config.yaml
n_layer: 14
n_head: 2
head_dim: 32
d_mlp: 192
activation: "geglu"
tie_embeddings: false
init: "normal"
init_std_up: 0.0608
warmup_steps: 210
train_tokens: 93400000
dataset: "wikipedia_en"
Each number is 500 + 40 x the weight over the matrix's rms, rounded and kept within 0 to 999. Layers, rows and columns count from 0. Numbers have three digits each.

# down: layer 11 MLP down (transposed), 192x64, rms 0.114, rows 178-191, columns 0-63
# gate: layer 11 MLP gate, 192x64, rms 0.118, rows 179-191, columns 0-63
# up: layer 11 MLP up, 192x64, rms 0.128, rows 179-191, columns 0-63
down178:492553501510516495462493500512583488507491469584460499497498477522477421528506500525505505504507466475541448488571466485464395496498564488487395523494499508471514535525540490487546494526502555
gate179:527502531518521473533423418447528477499539430473513480475489553596422495443533446550544552516506497525471472493468568501467512566454481448429539445402481532600481510506592535514505440457489540
up179:573502487417557528482476510466488482479481529477533557455488517483484484556448467489473460433483527532538546450428543526460440524463532538489475455547563388506510505493599442491546551500529448
down179:444551552587528494523486499453456535490560466572526623498485487553544458491483516493494507539482497517526543438425526482506508480410485504502524507486450401502513434512541488512440453500497529
gate180:542496452551493450472555472516458538463467505493464443507464471519486493490486498518517450472455479501442496492527616439479563626442544464506450475514524523592515538519564475586469557497448554
up180:580526496454477491468489497497572454471493516492524507518497625506550503509481430490510452460529511563497532495502505525405563552348462454520413444507498520561587585469492454529513476551497542
down180:496542480424543370446543581509452503515504487502531512528475528447584532567477528541509511540541492529596474517508378471516433531434495461466534476520468528493480457501495477486517450572430494
gate181:467508443530541478440517515517498563498425527480496520485504398551464524551493485575583506450450473508484475561534475483486488502487506551512447440535556507487487473471459473456496524595485528
up181:510497520533466530464517536407527563491483517469524488508457512464541523495427504450461460454539514514512536444467491512522474522490413480496464501530481505508467453546535515551506566486546508
down181:504387511510516505507472502528528503536537499441450496501470550581520511549514525478519533464471490491461500481532467419554552522518561505458465477525469490458501511543441517470518485507460495
gate182:515512427466495547434522453536504520507522555528525489490428587562532500425464597436527472496482411479508468514474581471482445496419526496510485459501522502485513458521480496509540489500492514
up182:532512465493497516521438494528526520463442562396562576511440544488498571482553446550498533484463565512510525490499456506502480535499483477514535529445462460510527510467473477538489493557545431
down182:570447528478488467505473470461544519514462498492465479447514539476498507500533592514530488490513487508486510496447490409520538563419537480538460445504522494579523495542468450548575483498514537
gate183:508500509491485535546517493505486599492521534529508497442525500578497506448550519545423530521414438513503454489484486415460549515472519454518482492460519521499482537537514484548500448478500511
up183:516499482450514469455466428442539489489503498460489572528466471474499580564419386578532461553561494479420543513477527476476503520581495517493518511480527459557534478510549528503542470508507553
down183:430514484531524545575468408502458532509529539472484489519555517502494534461447483527434520458386485507500509488537472537462490521551481519462498511530511523566470539507541539518460458478472494
gate184:515507511541407537543507500572445501480502509445523419472443502509473493536479557479510611492383479500521491531506463472481451562495482424546515485446469533541550497531461481518515484511474540
up184:512510455435505550527477470492538481528477500462486549497500521459495486532537485474480529535490527539534481476490471525471472505555484500494552470521585396509487541510509514428442495487539537
down184:454496539500444471461515491542455510468444490477533495438553463488473479546572488494548482450483482508483518528529448633469502500545503475508460554513503541580534536555496475480500492547453512
gate185:417472527517486517471439560482507535426529451491511579523449548502511510512496550457447544500499558569487513516541476500548507494494447445461487520508494502506484499529473508495514453523514463
up185:505523492523468446526507484509507508542518507509560480465475523480450468507489479474507535491515542457556442509435456521475499486533499519525490526472535475458470421478562529500515514523546515
down185:510439531454511551443490505509500416456522474502446534505515485447527531497541480553558461507504534514412551525556487499472481487485509463492531465549495504531530541467494525455548497454494541
gate186:533459455484535481510462481535424474471538565486462476431516569465529543550595500499461556508534507496489451508470557487419469613483479493491499431504502433489533471532532487567515452540405522
up186:493478458509563528559547471521487567472467519524526407513466515451566439504519580487482580509558442480481542553485461509488480546478521443456525423553483505478436459517505436568494419549480531
down186:527471593520423490507534590460531524552407550524483480477492514549418499480513498518461611437554535598486447480469382504484469491472472431523525490499530482548563483489553466467529490504478509
gate187:537517475428498613512429482468564436447507525528499498487524546520556515506542470506493524482535471564475480495464515421424435596446509538510566479469528443545499460552542476506499520479487529
up187:473531508563549578484479501553521376491520489472518536555528466442473462531485545499487423439472484531443550463492507470550455494610472481526492466462489481530479526539512504464487538537530424
down187:518419580593446472546517523517438513392516475542475529477488506504535519485515445476531539565486481456524442480502523497507538499544480441506472535545447469473467462553488519513515512530526453
gate188:481495365479551524519466515522415474447521474510512495459570514451546473511468486490507532566499460552523467425438576547536472482582518498504484415512541514471440477489546595507511474507524506
up188:483539406548515525505533464511479472524539452441488419548563528512503458436506448524514447518494488422519502493526495528454506468563460539466582516494558529490391468490539518484508534538543527
down188:543493527464401501523515464431452519518479495469562523474463491545400516539490520491495518458523554535450532548548527477487481567422507500537488519555431489487622579508509466485477425449453506
gate189:550418556497476445530508475477520511547430564597464525471515488496432476529470492512549537516462485527496559512457533438442465556473529524443530394439535487503507497576500614453491493453502552
up189:469394505483525527511454568559491443515526440456443454524493458526503506531436555420489485533489513457637436511538483467565469400585514580478471490512487542511504554452492420542412573573545407
down189:552398491493453513547509511492549492529477494482455509494576467354500560564570564429505520520468443434527562484430572503485467491495442573480514591417556485444505525489602520504443478495484531
gate190:456488473527464546463530469531491528560492457525526539551536456529545538484509579520584432565516464461509554489478569472421510437491549495474511463531552462469403508513449488476495460474460555
up190:490488521428474555543480529513509444465441509460483544506499515568546513491503492526552553463472485446444408445498474599449428494469536491485483517484479506526524453483494547511514523495568520
down190:483504533447520496477485489521519504471509536497502532488515451538433455456463505561442579585521538492489472524462498441470533596442460496484536510552502530534471482570474461489562536492457461
gate191:491386551473502493526511442499479518496479594512448490469574398508433502515553518506532499554418524520457428444469499502487474526557548453570564511491506541520517497508540523617534554508411484
up191:493588504576569489461495509449521573486499504522502605464466483539498509521554539544597449514543457557490509481528547511576533424490512403539445499486437576447387445518476514478498462404432436
down191:545486504484483605473586537506407543508515482434448512504454431602489463466553488530510500534509576423414503512475507498405556464518601586484541434479580529434436610441451464495478497482519514